config.yaml
num_hidden_layers: 12
hidden_size: 96
num_attention_heads: 3
num_key_value_heads: 3
head_dim: 32
intermediate_size: 384
vocab_size: 8192
hidden_act: "tanh_gelu"
norm: "layernorm"
norm_place: "pre"
norm_eps: 1e-06
positions: "learned"
qk_norm: false
attn_scale: 0.177
bias: "all"
tie_word_embeddings: true
parallel_block: true
init: "normal"
init_std_qkv: 0.051
init_std_o: 0.0104
init_std_up: 0.051
init_std_down: 0.0104
optimizer: "soap_variant"
learning_rate: 0.00619
beta1: 0.95
beta2: 0.98
weight_decay: 0.1
lr_head: 0.00773
max_grad_norm: 1.0
warmup_steps: 200
schedule: "wsd"
decay_fraction: 1.0
decay_shape: "linear"
final_lr_fraction: 0.1
batch_tokens: [16384, 32768, 65536, 131072]
max_seq_len: 512
doc_mask: true
z_loss: 1e-05
train_tokens: 127900000
max_steps: 2307
dataset: "wikipedia_en"
Each number is 128 + 24 x the weight over its row's rms, rounded and kept within 0 to 255. Layers, rows and columns count from 0. Numbers have three digits each. The size before them is the row's rms in percent of the matrix's.

# down: layer 6 MLP down (transposed), 384x96, rms 0.186, rows 77-145, columns 0-95
# up: layer 6 MLP up, 384x96, rms 0.193, rows 78-146, columns 0-95
down77 074:084180158166128115092117119137109123079109097145097169137156125161139123127128142154092121078121141135112120115098091130118103142153160158173154129143137140069149147138141150115089120119115159089110128128137120116132128109088112176123133163096102152146130094126122137101135081136122115119
up78 098:131155136121143125136133082115141154143099147128155150171149126115103103147118087124151086132151118154099110080140152116121085116146142158107120146146170174137153142124130151171119163127110126135116081121150126106095104118133099088121094127086169102127085112115176130152128113140135119080
down78 090:110142140187077103115106108112119137145169109137121136117164090102146097161122149161110127132087108117132187158160156111133129088114154117127136141105128147131117121121106141075119131147180135119132110145121111175184145133182141156124151129136098161122107105126093115130132130138146110148
up79 092:095116129128139143109109137168065142124104134120083140130136154134123119100125194111134097170143158113143203107108116142125126100144123107153127158127153118141166136139117109095134162149177157136107105131145154133097109133105144090099112101154126108142134126111111146088183121139109127132
down79 097:158056115157133117140131121122119105108130115118150111141146136153138077121148087132084145115115151136122088150128144143164138126115092137143138133113184115115155089123076088116121127148132126115102100123175099107158112151090131157136155130143127167140100158101128139095117149164095146097
up80 136:139096114114115167118110149134145159165155164126130137141135088107140164123139113147133106116092097145109161128124120105110154067138120117140107122128121160136130182143117145122189126130160127143130140156126190140133129125172126109095117104113111132122095135193156073093103128109115115133
down80 116:123102109112133112135128116126137178140133115107118131113137133133092147122091158139083138100108154128142109172115159131121102120141098119148141164165176148147120129162146131146133134041146158145149186142118128152112083113138115130131138141077138108159134098141114099083116126093118162114
up81 104:105117119130123103109168129126128131114140146074133122135095165149165134078101121092124135108140163121151112119115163058125099138122108157131120101158167141144151127118116140160134129085102101139140103140133125147130109131121139087114080132145139121130149168094168159140163165182150126151
down81 082:166156127147114155131102141074127126190120117160053103158146141101110138135119118161129168162147070142124133091152147117133107103145158135137126130101095087168122105106147148104086162141167170135137120138131117114152139134147083114130140144125124121121119136132129154148118137102126120157
up82 089:119174148158121141105108128165152144156159145153114135134149112123084171128096121150150105144108100146151104178142066111114178108128091103132111100129125113136103129108123110081103140121096158117119144148146131077152109143145146096137121125136116144111112109104132117089122113176176102122
down82 087:167144133117102109100141119181150128122082127124123140153142136137103117100133163099147100088143153103103133172147139155140109146135149131180166128169168117060096144184149126157138133138128163093157133134108140104114147108128146128124184127146125120102129108126125138137147120095137152096
up83 091:077135123114126128132084133148091102150093135145168093151124148130171137098110167118089144133118162112121140103105110126100115151106128160131141141089131102181130134139155133081126162108148139149080104141145145156100136091099089126114098108155127141124117167107136154134126090182132126126
down83 072:169149107127130151146152101133157111160178148172101113117156145119079141105152135088114137128144113117097122129121189164165162159129123108179154138117129111121081165111147122150153129101142123117113125098154139089125132138150117137159144129122142144159158126157084143148122122086166124139
up84 085:125127145083077157116095139140150130117076148147132165142108122119150161132132088110093113182130113123142158156106125113158137120123089120182096139096107121151131100100102124147124140173131135172119124104108090140118138121146103128167141164148094111082122138119113155121159123147152095106
down84 084:117186139142128110133122099142115139118081113143130126134149159158127140146153137076165093115120064115112145098096095108122096136123135166126138154155159152101131187149124129127105133131136155110118122134122139130119174073107141114104140140156117140077109107137128126097106128148135138190
up85 088:100115144144145114106084141139115174142142141150145167150153142138122185121127152129141126122083172115133081065101091130142161135092102176103115134140092126131130151115118146136140091106113128118112097145148129091127092150149091133126128167103132142109110152099127119158118140123134095078
down85 089:138186122109083161147159109125141117136136124122122109094147144129129082139099119146150106152180101133183153120164173147132080111118134111146115095163154113152094113142132097171155165138144160086146135104112131121129158115121139125099150107109119153107118115156118105098152128127153162150
up86 093:150118149103140133158125091087149151128103116112133118142140089129138134109151101110140126150123091095165106125120080092110113105176096169137114108160119133148130148120178146126125174155125136108106143147146133109127169157127100138168092114118120102096093121117099125119176175132136130075
down86 103:155145114148113154145196133111103098073174120099157136107139099121145181105123180144155161106125146100096139101136121094142183112116137135090151159137095115127139138108095096121124087140105130153146113130138098134116140112142149090151100135120121146178130136140132112107134133106118147133
up87 118:151118127101106099128138137122074168084126061126126159134142117126180133141126135149131121153138134123142080133109128146142144135060101158152117129136133134134128146179154102092146113112180149206124159122138122148115134125149165123137144149129160136136093128147115105123105124152121148126
down87 115:138149189169170155124099129099143125172133107129076123116136137082069110115113113139130119127112140112132138114134121165166108084162148154144130117117145132133154132125167152138105152147132151154107127113117106098095155127113150141171134119113120089123137083137180109091144132139168154130
up88 094:135134150095109208124133137131162149160088132135148121151103118141131114132108070183126140098119124113139109124125135107147111099146176097073154146155132140128101130113137108152127132110132153140121125120107079095131080125130174133134132134128112154130104167143165135141168161123130102093
down88 088:128097090168139119151119153176113139096148145137127143144135140081119158159163138133158118131122115134101162100142103125131136143153145137108149125110191144119104145115076176168112121078133112120127081164131120163138125144140118153119141104134135130146117102130142151079145108196142120141
up89 090:134128143145072105114103117148129089098121179103147116118131161135102122152135171137111128112158131114121114123142149129097139130124090152141114131112146135107117091159112161100176128150070090111140119139118091112151110142135134150171120132146182113148085148144130084090152174131124127096
down89 113:136133135137145120129090116121123144145176130090121110140162118112128144124137091106145114126124131153094145115086121126185109097110146113121097112108109159166119138124185099090143178098160156135117121121143153113118124143088143057076129100125103131148106101133141120153139088110105095123
up90 119:117125114155133121101130122122118081093128122093139155108134229122168138133098145129146120182114118073143157134103160129128135105091143167139099132136086149129125143139141112116123157161176131134130164137124122103144108121131127132145110144117150115144127113133064121166142108135127128165
down90 105:129105171110150161115117119158105085145142137155069112161124062154103119120091111131120147112145129133099144140103118090115148094153115129105142107151153115130130131126100135151155137104107162099150107117142138140093138131071120117109156143158118131090162113153149144074128161106160132160
up91 089:142086108151153092115108145158148147138105148104112107109103098120131140132140154086134142132137084096129120082128155153120098140124087138164114094171135126132169127124137156101115098135182104128168114147151161105110094149092120129122114165148141090107100103128102151104104094150125137088
down91 080:110124131136127127099132142116130095129144086144134135135155159142150158123129119144159128125118157122109170112124115107149139136139137138099134178156143127123096122100154148095094124116120166121094169082118120132129073100146133180135131122121147183168166147154135164177172112073135098131
up92 091:102171155130143097140134111122129138148130098119177131111140174136128109133105098134181112138115132132138150119119120135117131110101134139115147073123148129138109078128124138142144115093142108103131111145134119084130102140131165182130130073059124144116065114114163123127126148115142104184
down92 093:138132144093167178127116161138138148124146131096076096131119102120175146140121129117087166129156110134118156146136091135165155129147125114134136135149160137100157119141104156154141110136129102125087175162150136137165121122138101149147101181172121157130141139136136098077129079102122148136
up93 085:100132144130153138139133155111184105109135135091130122145127085126159125133129102184136153132139099170137163109108151050151121113097150159099128102113112102077111080120151127115135111093130117140121128083141146137129108147081108153155138118145161162103119145128106113135098120141096125122
down93 086:166087096120133109161103127164090101153138124142127120067155126161129154131097184077171142170084182135105138133129148129106126104142137101180119101106111136119155114104104139137154145136087138126120138107130158126148113154107182127114125119104127117141157126116123140155146117133120126106
up94 093:163106107114114141131148144147148082113123143127117158128179114120137167161174132134161090133140118132131103090129142107061119162139146143077150128098128154165125095154142108145165105153128127104120124157141141119098159136113106111100140116154132136135112093171141108117139075128081157125
down94 088:133098124104134181140155122166116125095107127184157134104102176134121130107107080132134101136126164083119158108135146101128112134158127130119128140113130154065104141105112152120112081127123160126128121110190102122135107120129128123109134110150117131087149127157120154093085177120092137121
up95 105:121123149136151133118099122095119128073110095118138132118125122147154097106173114181084125101138125106110128158102081120148146076137162104105144138103080130135144150156143146111141106170147129161099097134135118124076110129137090134168105120148123115114075168130100131149107140123122123159
down95 106:126133096115109112092135155146095148136099120153134124124139166062095090168084101140160119125122128099124156152138142169122158138086130136107112135112130118110101117134095140110146139148104075140130163126099119105100158146151155150118133088186118121120150138141150098098174086122127122129
up96 091:130152118101168111096129169103111133191155109151069125119132112134127138155143127137102148148113078107146117119118149119126118129092086092109124147131108129141129075091100138096138119092109118133141120145154107128121091107112161128160107072145100112153126159084141135132100166148117106106
down96 087:137112111130105115152125115153127137102102041105164114103143165146131108138084132156154129108118146087120161095123101150109157121138169166123132129127180137096162197146107101141114148092120122119140139141115112141130123123115156127094113104123172144138141132150130112097143135125125147174
up97 090:116066110140139110131115115143132125104111138091105142104163138129114156099162118131112113173156134130159144162131112139116113169132120084101139128125130113131131120109123104127121128097148085155146149113135123185110135208111146159154116163159104121148126135124100151068156093144162106120
down97 096:146084160124159128114167122158134108117083120121142109156116138143149097161174062132113138117110122120112097099137129147098151156147149155107127169167141118087159096165109137148104111094104146088137148155111121115150107102126145137106138125114128127123117108110079157086128124113164166138
up98 097:094124130123132134129107124144111122124158098119129185092121094111088155092117150165106110064142112105133136130116114131120128111114138150150117126109148163159151080116082068117163125146161127173135155104152166120131127125131126142123123141173109090143136108102101136134159099140142078150
down98 101:157148143133144157131130175170112123126106104116150167144102105190071120136142127131147126127121134140110159107087139162141113188130153112137145117097153163113145102153130104126179122119132129125104139145095142168141161135141099135110131173117161101167098133152120124109150099164155109136
up99 100:142111091141117116082120131135122130147137160113111124101132155120142102129146113112129122162159131139111137160167098123157081102091147117098124111080043139140099092143159154146110124152178107142148151130124138137113068146107146128094124128123126147141086131162140153138134102127131084143
down99 100:097083130085142141143121132131152121102099100125131113116139118152132131130085115165143130111086151146165151135130120126148134091113081132122110147122138140150120156159088116110130173097103148118124131078136152185133144125105091135152116094116098144072141098140134102102145157157133120067
up100 095:134114137151145137124111134094130112102121140093129142136140118100102123165146137131125143128101121143154112155140132130123136162108087069143160145126158144110134095184111092146191160154153152141136146157084108113081107118126094115157164107133127136112056152119148081115155130120122127119
down100 118:117188151169103135151073108102145113128169124113126127062120129185151124089129104119118139164110119119125103126156149151139148097150140122119121127128110150136141143109103121142088136083122141089136127112159122099155103127128166108087106069137133139129142097119133103142126126093122163103
up101 090:115129133100137134132131103117116146123129109104127157099117135111178116090090056159120098124183116127127106146140127165159098120151110146102093156122140129112116094164129175082151135108147140134079112121115166148115131143141149129121130135129126153112073162141116167149114122135152079106
down101 083:105152111148086088139114159103115140124136122135150122136145126133081160159179183151166110099132137161112118084131113115084133095114117132093147150180146115121127150118111108166094071109124118140165165126147150126129119143130110114154140100155148142142136144101155146102137123134081134157
up102 096:117148151127132147106111087113127111129108140135150107148139176100136118147118108133120128135147120126170128127127105135133109141159132134152092136175135125119127152127148154085174119151124160126128103195072127070071124164150122071144100139146123128088130111169098131105104094113136135116
down102 094:115109097101109117129131128123115122168122149133109108120149130121104118109103110128127100128124105142197138089149137111127109143124172119171071097136192102123134139122105171100138073118143113149165122122121134114125119137111111163095143182107160113147081111145104084092152138129129120123
up103 108:136105098130144106131119144142157141149123109118103160136140157104119125167155138168169130154097119100115143096146120133111143093078126094129145107120111150108107169130114139116179077119111140129084069124108104140125109106112147128094112163143119138140078157154111125150163155161088155137
down103 107:113146170128142144150136141104165108138109134091127168122110126117126117137090156112138123079088116131166137148142090132086103147101120089161196156149116141101155130155090129100088134125138130079160113132111159156113113166119121123146144127133138124108107139127142127154105176111113174101
up104 098:143133133124179115095132187188102151090105128114108146131134152104112112114133126092149121118155128090114095130087103130138093140109155128100103122159160122144118118098123087136163098154107171095122106101103144128138113171128147126143148134123095158104172105107101136103158108127093143133
down104 087:123141106082084108119118111107151130136133101119115125131156159144142121136107105104140111115170119126096114167183135134153147126121141149174162137166126121129159163146166143144130143113162153135123153108090073136125182101138132129146172120121140130129181185137143094134118091143103129107
up105 091:107105144121115117133096173126087127164104124111119138166100117107125105121140117105125166100134098120096126133135163121115126172160112073108110109147125138121109200104169153149123117107095108143130125077094109170098106135127119136151122142079093146116128089128158146142128114138115087138
down105 091:127161161165122131050119123127159103167123131092075149152093166073134110124121140111101135128120081121144164121151126142139104140122163146137098108124129134145175104163117121153086152113144109185116127145168132108127117127116126143113100101142116128116138098118127132142106131155118140171
up106 083:099116162147146124146143166147111115141123168157160141160099118139117104126142156133113150120158125119152089149104138108132098130123125088163141150091122167112135116124141109093131072113189110152130151127127168144124098140126177164099133144150072140094124099129143106108099148113110097093
down106 086:147120140128094171118085141125143154109118105144127114089105128144128125160142101155139171103106167111112126132107151131122121104122148107147113148142144150102115147081140131120172133115119166102090155123126140174162077151154129134116119142163116157168140110064173153141176105146139140145
up107 107:157119154105142131152089151111131123104093128122128151129118147142084097153122141148139097094115142082091131097104128102146142148175132158067092129129101139098114144125156136134136155141116121163115122122137101101154117121100100178155125113126095134110092133118090161155167099157152100169
down107 107:144134111139086136145169158151128112114146104126096104119098160130150118187126135110122109140143102121126134118159129134132128116148145140170127184133127138126127132038162125098137094134175104107113125145116112091119142111138155127145109176100145140143106101131131153153062143147150150119
up108 100:149142114114160156153138119129098149145101135126106139124137112148171129101102147145152102098145143131115122129150093120101156116153077098094136118118182119130084097124148143136121109186121114123173137178128119175168138143109166108096111086131184123130100146145104120099143129102112142124
down108 112:167145149138128078154152143149097157160091126152179115122109142152113139147135120104091114102100131129058163134118126126166106122112114111167128100153121142129126106129135101126097106136140145099157106120139129123102138128140127178168136164092138110140109125083147102135120082163114165156
up109 102:125102147138192142156122105112111163110146133060144143139138154090137127152117113112131099099113130123155113120122106116134124124153101135156129081153112150138125184181158154162140121109136097125100098159142105133112079111106142142127143137136114161131122112154134166147123154109134062107
down109 112:119126128108087151121153154132119133135154109158188122152106056109134169117159128136145109160112128121112137126145128111152122141145085068125158080133133143161120116132127101084099098132129120117134132077152077136098172124133170132111140135144097121118111125109112137159141121124163091126
up110 090:115111114123093150154080133144163142099099138124135101135145172101133152114156104120118138109163155172113118141142112100155140128148102171078135105170150149119139152094106114102152124123145143148136111160098123153121130143126145108102120109082154132171110094090095136180144178117143108133
down110 091:167149070104094110140144129163097104080124170144169146142148097159152121082137137115120133099110119083105129116146146159126110124136134134119133127154145166065121125130145126167128137076101116120138109146080137148153115130097158109120155120115133101116128101140109132114136103101135184113
up111 101:110119095120095126149127163109160099123102166144132155108108088151134154134106131106147125181160110122112122130135121143161144091149119160164092103143106141125139131123141099126158110161112104146067082131145147139121140136155101092173131131119154140126106161166133169153099109142109110077
down111 093:136152142135130128132148141126155156137116138162153140127121150153142099116130123085112161132121149150140148123094136160116114098139156162178158133202132171107126111108126147103056108131140136135131135121157125084111120105129111134130178111140135122184151108139124165148122118135100133062
up112 090:105138127130112154129129103175133127138110151128096158114145138136123105107135137105141097150148138071105150101100115131119109105120069179115077143130128134102107098099169141135102138155109146108166149201125130126124151170150100129081132106128128150135115141115124127072139103114110158108
down112 087:145117144126139116178128112115095137143132152136131152149155102125165158151100092122117115099130120149132146139144162126135102132112138163110124079114151144126114151118148135150102128122076095196124119113099123143134143091132115111110124156114128085128109149159153118129118153154056138203
up113 095:148097129150116134128135125135111161153107149153135145105137073116138121139124131130150155134170127145108111148138131120110112143123094110097112104119158128142111130126160148132109156118120151067140158131113134117143068150206102139141087166134154135095146182068125121119097106155098116135
down113 111:179139127085159176135132150102160109099134115111119148137132137125128130106123107117116115092088119137128140145097135130127111123149138163162155094097116162170112133084117103132144109130092151128120078106131097147097127164100084144160134109089114143150141117173112148124141120119112201122
up114 085:154110094118145123130125129139111124111140114087106139103082163135162116185095104160137134152092117096095164127153099135143176134127068139140094088084135127118090138108119113108123107122117157125143154109172130136122162121092149131180124134130117149163124153120136124131125107154088117092
down114 090:121112161170147129099096147173124129138139139110123120100181129141113096143109168116129117159125117177144170090130123122116161099129146159157119166108097077112141103144151137125073100120119119102109114127170136129179173096118131118102128140120138124129136102144075116144123104144131137164
up115 092:119133118186127151110116190118151097117105108118125134124130128103137079144155162138152129129122178119110108143124173064158119136113160107095097136080153139171134136131155112095110167109137151122069134183128153111124112128128136139129118118124121135092135095154119122115091117118118127146
down115 102:125135164107103125128112080162151128125113165120126116079161145122136153117102145146155130134159111117117118139087134157093150131121178160125129143192139128082130106131129134121154124118119133149112148127116082133161086158115146151070130178109128087111160153103116178123133118142138105110
up116 108:098127111141112117135188126104144130129081139112147140117104163087098180117134122113118135121130140133105092096088108093102149159110085161106141127129181146147164150145129134153090161129169119135104116153147115165119110103140143128106108115118158126133106123141128157128183147097118080118
down116 112:112146124206146114158120097106149137142173172099114145123106146119149103140157099101078119127135160111153130159145151110181094124122106115109151104161136140150130109147128099122118125131123132137138146118126079131102118151129127110150178111135103156130124115118126090132116180169105077134
up117 104:121091078120125138185148130119087174127115138107126089138120137153140151159149113145149130120115122151159144123123134125135140150116119137073127142110157126158149142144114121153131168136133149080144126156135131147102056114106155099116142142096149146153073128098123128128194114117145088136
down117 107:125157118103117125107091082102130128164134145125124096123115154169119113069109092118108154112121176154136091131142137114137115104164201141147149118142133109135133143128101137138147137110107118111145141140124158167055117139107096127119137143106152097112095097151110106110113089090127136145
up118 101:173112158143154136126128102131110120117118122137143145157152111101115136165100149157093129148093125129102119098143123118123125125101081135099156109137106123163107107081119118143120096196160127131114096131129147154144082133126135168101113098128138130143068068154145114159164102136093137122
down118 098:092158124165129155139147106189102127107156109084139139114102164134110114148111155119123134102131144172139149144130177142122125121146136123186088103129162172144150143114156084093151132112096164118162142112139161092145109122153161127151150125111100125134121097111129128116149138134103159167
up119 092:099160158150147159181100126160110142122103117097126118121120109093160121117142086153138126095142100120127147073155139102105173118134092141145118163127137133147106123125136121163110148142139155118128100134136169124101131128161155107121137143151170121151089143162167106163104163126153189126
down119 090:131105122146145092142115152134129134136146134084135144135110160143115137145109145149081117106105135143118150115130106091114128114162160183115152095124102129077144092129148130102097182153115146137146150111107121159152134050089117121128149166123108126114109106125104135124129129124086106193
up120 111:135101086145126142088118105134091158140116121161118123098089129085127129170128095116168129158137096131123157092103121112119104118133112103167167113090163126135096096133118086070099141131173180134144147130114087147168091112156132114132123122129123104132103126134099111117144149133130163124
down120 125:119116155101131156140190118091118128149141117092169130144137119141109164115134104161121116158130129117115166118147112088121114082133100103135125139098143106137115123157128104123149104167110150131176186108126082138100144127113100143118147131136129160171152120155145099093137145082148177108
up121 103:081082128132119153138169083089151139098116148126133155135098156125139128126121116139132131150140132108144104107144148104118135120132131117121179140123140104085128109109158131154124137114100101196148191102133097156105116105115138146137178134127126157113130093108151132092063126153152100133
down121 112:160124101122145119115153089161116127134177143131127089139084085136120149140083119124112109113129113135120118163132118101164121125114090092179122145116142147159113119126141125088159094119151129110115111141147132140128147122161110174071072140142130132168114146102140149091146093105129165095
up122 128:126094124133154117116122134083149152141123130128105135124129095140126113152134140129105128136101109075140087162146135151113126136126076119100123080157139114185111132102149142165122118076092146092111059142158125133104139165152133128095114142122165171117118102115132153150181130133115113112
down122 095:171114124137093158112118156134159141085188099140191123127117120107128092117162134150109125140137138121138115118135112135142151149100136119149147147119083120124106161125098116140159081190162151137117095130163142142160128157157163140100122117115104122135121074132133084096151128117103121144
up123 101:121158134144123126121086153175135135103154145147142150116152119138113107130114140144108166159136117154124113134094152113119099110101153151135090149088112152073138165121127175077144110152115099149124142113126114142123129116136126142158104128134071126106132093118076126133148095068113074111
down123 093:088106085179142117152126166103093130145106101115112124121093127153131136186127109116131139103094137135134128134151095104115126117127135163094132168124149107176095085123142074163124174146153121096141133149124108112118137115145116094088177152100142139150133172133114101137113147135132109138
up124 101:133120151150143157116149166148120112145088095145108120096114103110149120168134109118132089106136150136113125073129113134173125110133159161123101125089163138138130160112130134160150113130144138089125147146136150100111141111137188131141108097116101131130095102092206171120139155155103149131
down124 110:131147124145170080137127135126100161139164143130150136131135115123108133131104160140093129141140110119098115194114142104108112107102136135164053123131127097106174131120120117149142132116135091141129104151104122150135174161086129145140151105138154103110114122162078069110146126141152145159
up125 100:121115135133141131177105110127171119117147135157124176107116139102134131142149151110120085111130112170124094155123149107163064101128132175175095159151125171106117139112112177123129118132097136123137139158128103154114070155129104125129107142132130087147106135081137139111110133152105111091
down125 082:100117159134132146082136176122093132155085117154104118159151151136140128100096113119119125140140103130091139094110094146117139117132170171102139114106167103110138150104116118112118157111115092147102127112095117108128134106119097161125110149152144128122134123117111123148106081146128082218
up126 097:108112123147163130121134111129138157138110069067117106164127151089088168144082125101123103119153123145122123111142093144133126132129133146125170144136139123113136139128111141149155104093128147145145153091097106150128105100107124133143114154111172081145131173121103103076152103171121164103
down126 091:131173097094074115127140139113129119145123111134132114117081112119143129136126106154164126119134113117137168125132138151115120160146141162127114150091100097156155100130175093116147115171108118099135103162112115116160094089172157097125131110131124191131170157136135131174095124099142120160
up127 092:147134118104097172150164128126136094118094154120144142137101131109078145154115103149103129114137128131143123188159137131164111102156115137070104123147099063132151133122088110159124119115129131153104114100116159079131084152122091122110121145155128095103124132098125121131170127149156103140
down127 072:121082123165123141117154151179091135090076099138132140121119120114087149096139135141088090141129129113104139154113058127111154139129170129116096098135129120120085132154109109128118113178157134140103149122116128136126130100133089125121118143123125140144138124135083148093116115133064105170
up128 107:119069188147130163136137140137105133148119126076142140068098130134113138106092087152117133095163148101088140147139161118131134132135141081113103148130090154110126145129113134103157103112123137136126129139142104119120133064148118120130116150161160091127140137082134118121185151119129133151
down128 120:150119134143130102068171157153138107160129116111153087126142105125109100118157160111155142104125131087179120081117085092100133141118129120111149124120156106175134130148136101151143137135150103124100124133133102090123104151123108119106134117147170133103126125139135159113066187100123144101
up129 102:089102134128128176117082134159110106145129114170141087131145091125176139113179138147132128128126100125181095131129138103143103165151171138119146109104116114097078134122106134117156106136083129155097147131121113093099148096132151138118139130111159137124128152119141153102155154133065129109
down129 097:133167126159150126134116142117119122149165165123089092148095134113120123127108125173117101107135120163156141173135125113114177135146161171099107094115124162119129100106118147129096129120094134191148117093152114127079161135084131126141150124127146146166124094140162104128157121165150144161
up130 097:138167153113162114115128133140071133149126107149117124068115090166133129125106103074144146120143106101112135102113107094093152128148108104152082157112162137173130092155116183172138127162125096145142111139138128123091122126147141134146099129119118102129106117127121116116136121126099148190
down130 092:098140115141087118129113171116104112141138135101165189168135159100131133121109159146101112084151140145092098116104134138115141151132148124095164111158132096082128160132143123124122129131111163125126192089127122131143114106093111095123115106168166142091157159082123121126135130131154107111
up131 051:180125150104123145153130111116141109109178143121105106135116154112105180096145105115145166123132194133115113158114159154124167122120127135167152133095125116136126095101161145109123133108099126127148128067111134137142153143130113098101099157081113139119162174165163159151124131119110145137
down131 090:115121104148094093171145150121118148135132143122102149089147130112111095123098137113071105148134091105128161132126081152116116156144159126106132151154136114130161106151112114131154166156118119139162122148122097105192167120104153155090084139091104136112125109159144090165103152136119136123
up132 109:105134128156172127084115146150145140130123156151136108162138145128111128157090141142192142128134138167084144131123117114142117115147106139119134069141135104184114101143140108138138069102099162140148104152104135090149165136113154122128111107099136126141097157134179086087145116122126120125
down132 115:113138117104135175133134112140070110169105089145107188138122135099164182164121098101099107136128092183149133086164160147148144144150125130123118152128156152150089119116117122115128153138124096132119093112144142109124127123170144134123138138103133135150171070123097144135134122132148110133
up133 121:127099171135119153135151145127130118189109122113114118101118111144131096141115140142119104135137138074161107120145119086131129099108096117124138132145130158186121131094134113078080152137146141104088086166136100133103161148167143093124099112092130169086115120091131138144154100139129125113
down133 103:125089139166141124128117147165152094144117111062135120130157160163105129138150135121127122098174128119144089117139163123132084106169166151138105147130111111117185155138150116136120159086120142175144166136121106131156175141077140089132140132108143122141148139126135140122139095137093156134
up134 103:140117099131109143135092090137086147131120161125119144128171154091164165094131150116145137101121102107109139068121126094141136115124189134124130092189091136105099139115176129114137129131115134115134111142129128122104096148101084142091100108135183110108088151128106147139149140141124145123
down134 109:157108121121136094110119132108148164141114089105134137081116142136097132179079126134084114107151128107144090152123118116115128098099094148124126145135128088127137196132069137128134109154148108129133169165100097082102153133110149159143122135144142132093149129113184143101131111132116117122
up135 087:095147156122111113147114127110123113151154081117138136118124150139139135135124134131108139131183149113098163125134119157104090092130107116130139087115132153136127098075135157119136101162098120129155123113124108123142094089104132142217152123103131111056105118095140138145089111123154113106
down135 075:109098119177110126113147136143113148143092082122120103126132161095072140143108117153095186109126102170132147121123070110114161145105132106143146158139154144130096102163162124160129121138142157138132167110091138140153148102130107096101138148151121181139125088123115111096113105142140139118
up136 083:158118157091127164073136088128159127133088101125158187073107116086137119138113149122147158132137092131134196129125135145113136105138159133130122139138150125098134159145106113142116126112133148161149142114123119090146101167159084139140146150157107140099122160152152142100129110111126153160
down136 097:149152161153110123126108112140136111129115112127165108147147100133150130125109050115121145176135159115141163158058127157149139123112135134153144079147104135114108098122130120100105108171141174174116146126115152125152151142120138070113139120116119121122076156140129136156120144096121161124
up137 103:182124124149122083095142152167100132136148126100106133109124128123108121107119145084150157128164091138128160096187134169105107100136138124123130142136173139112107148104148143097104106134130152110096170123136127109113052149106110131136102116124135157112117130132142132085112159077111144119
down137 097:145105148121115155096130126153128131087083089135169124111098161119106130145087138155138132087106130143136094116093109140111101151105137132118124103123121093139148164088160105150103162085114141135120145146121118156129169132143129118081118115126112134158151122126128095131065116198127138165
up138 102:093114166122158119141146120107123097093150127138100134091126123107151155167113135120160133167124137124137145191115092126125143076126123158060130097104155115135126108140107144089106141151160123111139130119116160132142136142129134091114146117199174130107139078109112113145135115125131114093
down138 086:125101171150121169110114123153136120122103132143161146163160151167129171128122133123148156102114179163160118115135145132127120118118134143161157073117142066152142150129113144182140148107164110147117126106124111103129120087044145112143102129141110147130136138162131131099146125141114121146
up139 100:146142095112126130128119126156134154152082155127135126142154165142175154108110149137134121192166141128151134165104128160120115116131100115109128083105132090159117142138134108123107119152177123131136119118103132153073105138072125141132115113082155179150163086132113140143120148153092111108
down139 085:125151135177079165117118110159135150129156116112083142110130132115119128149129128139133103092128163090112119133166132115134145179125186122167154132121124137138093130119113113108135140154128148169123164138154133074124157135125166134139147148146127162129155143107097084128152146087082141178
up140 116:123121139101195125149190131145112121140160101121086160124152109137154094140117140122117149079128123079142163128108123123115161156109102163101145132141141131134101156090116084153110162136138133096137134139139129088111104145143088128154104121131167116078135154144109129103173135143121133157
down140 109:105146152149162095185123158144100122075149116140100135097160109151116110143135122109133108159133151094100095137106090138131123130130099074140168125131120141121116124126121150133126166145112117111179081109183152139135138132160080141128152108131131162118130174139131098126097132144129085105
up141 084:153135118121135111157145104115112166145102152150114139142130122142122152138112070121151101101165106133142116145178077124140108099141108093132101119135130108208151108132098129118116127118111124167160134153115144125118153129160180131133126115132119141158064165112117171106164130167136123135
down141 093:133145118139106095144104075174115129139106105135118111162163128157153140111124110141123085114127135103111095104166103115145161126175103121108072108140143098128136129142121160088130146153140140144153137112115137121087201160107148154152143133172128114091099134121112091124138144149131096152
up142 092:159126139089118121084138111155099134063158133145164092151139148095134128154110136135159140124174108170098163152122120111118153135146146104127132123089152128119168165138114117161131147131083144146165138113129119093152178105123158106155146119154136143115168146112117106106133121182116117145
down142 094:118116121165126058151137149093150139128105116136085130110122107129112142138131130180116162123117119097135142097130089109138114132092114171135143139166100098155124125100130166140142091107159155093113131158095092139097142140121161167138127117119117104134166124086132126175135080107155104142
up143 113:097109121120113141133130143117107141133135139124139127112110111148156167102099130126152148147101156133140131119128113107133171122120089145130132171138144104128091168095033082092135135167119082135124112143097119136141139187095118133181097149158128143141119137115115128096156121139131146167
down143 108:121140108107146168144094126153135113125095151064146116165137107144127119165150104140105138137166119203128146124167155154124110124139141141161124103140150145099093141136145155133132133142113120101150149100108135136102114120097139089111174106139084119107092133115140155105098168150090141097
up144 084:111112099135179118092153139136121111147094117155118133175091122125142161155090156133100141110165082100151125129112161142139139156104120116138131132113117155121128123113104126132139142095126125133152098114147142131111176154199143132127093137150127116137139162206156130141163157143089126149
down144 090:130155146123118107122123072124158120135109142115137142116130145152133130088150121116092108096118137123094085136129099194126133110172124165076106130161147114116140127126151135118120138110169126091147139120106104125153137086050110136114138155114150083087152124130167120099125147103155145113
up145 109:112157099140142110110070131145112160089150090086131121149150104103146182170155118168160123158128173104108150140132146138106134142096144123165123113164108125125147140133126123145189125148078139151123124169134092131099134123128143138126132108148133127128128106103135159102111085166109092132
down145 109:116115109130110119130170178126110129157101121127113141123142131111163150133116122070128147142104170133138113147122105106154121192104103118123124119172138173155123132111141138141157127093135155127102146108069122124125151154112118130185142099111115127149142110123144118123076174065120156109
up146 116:084120134116105127157112146148068130117116094107116106136119163070134071109177152137143085124129143087147137123117132137122118109105140150096132140117157149087101120143126164155110136071132128087122151119112112116106119103139133082132113127121122120129109096177158119131136133133130072094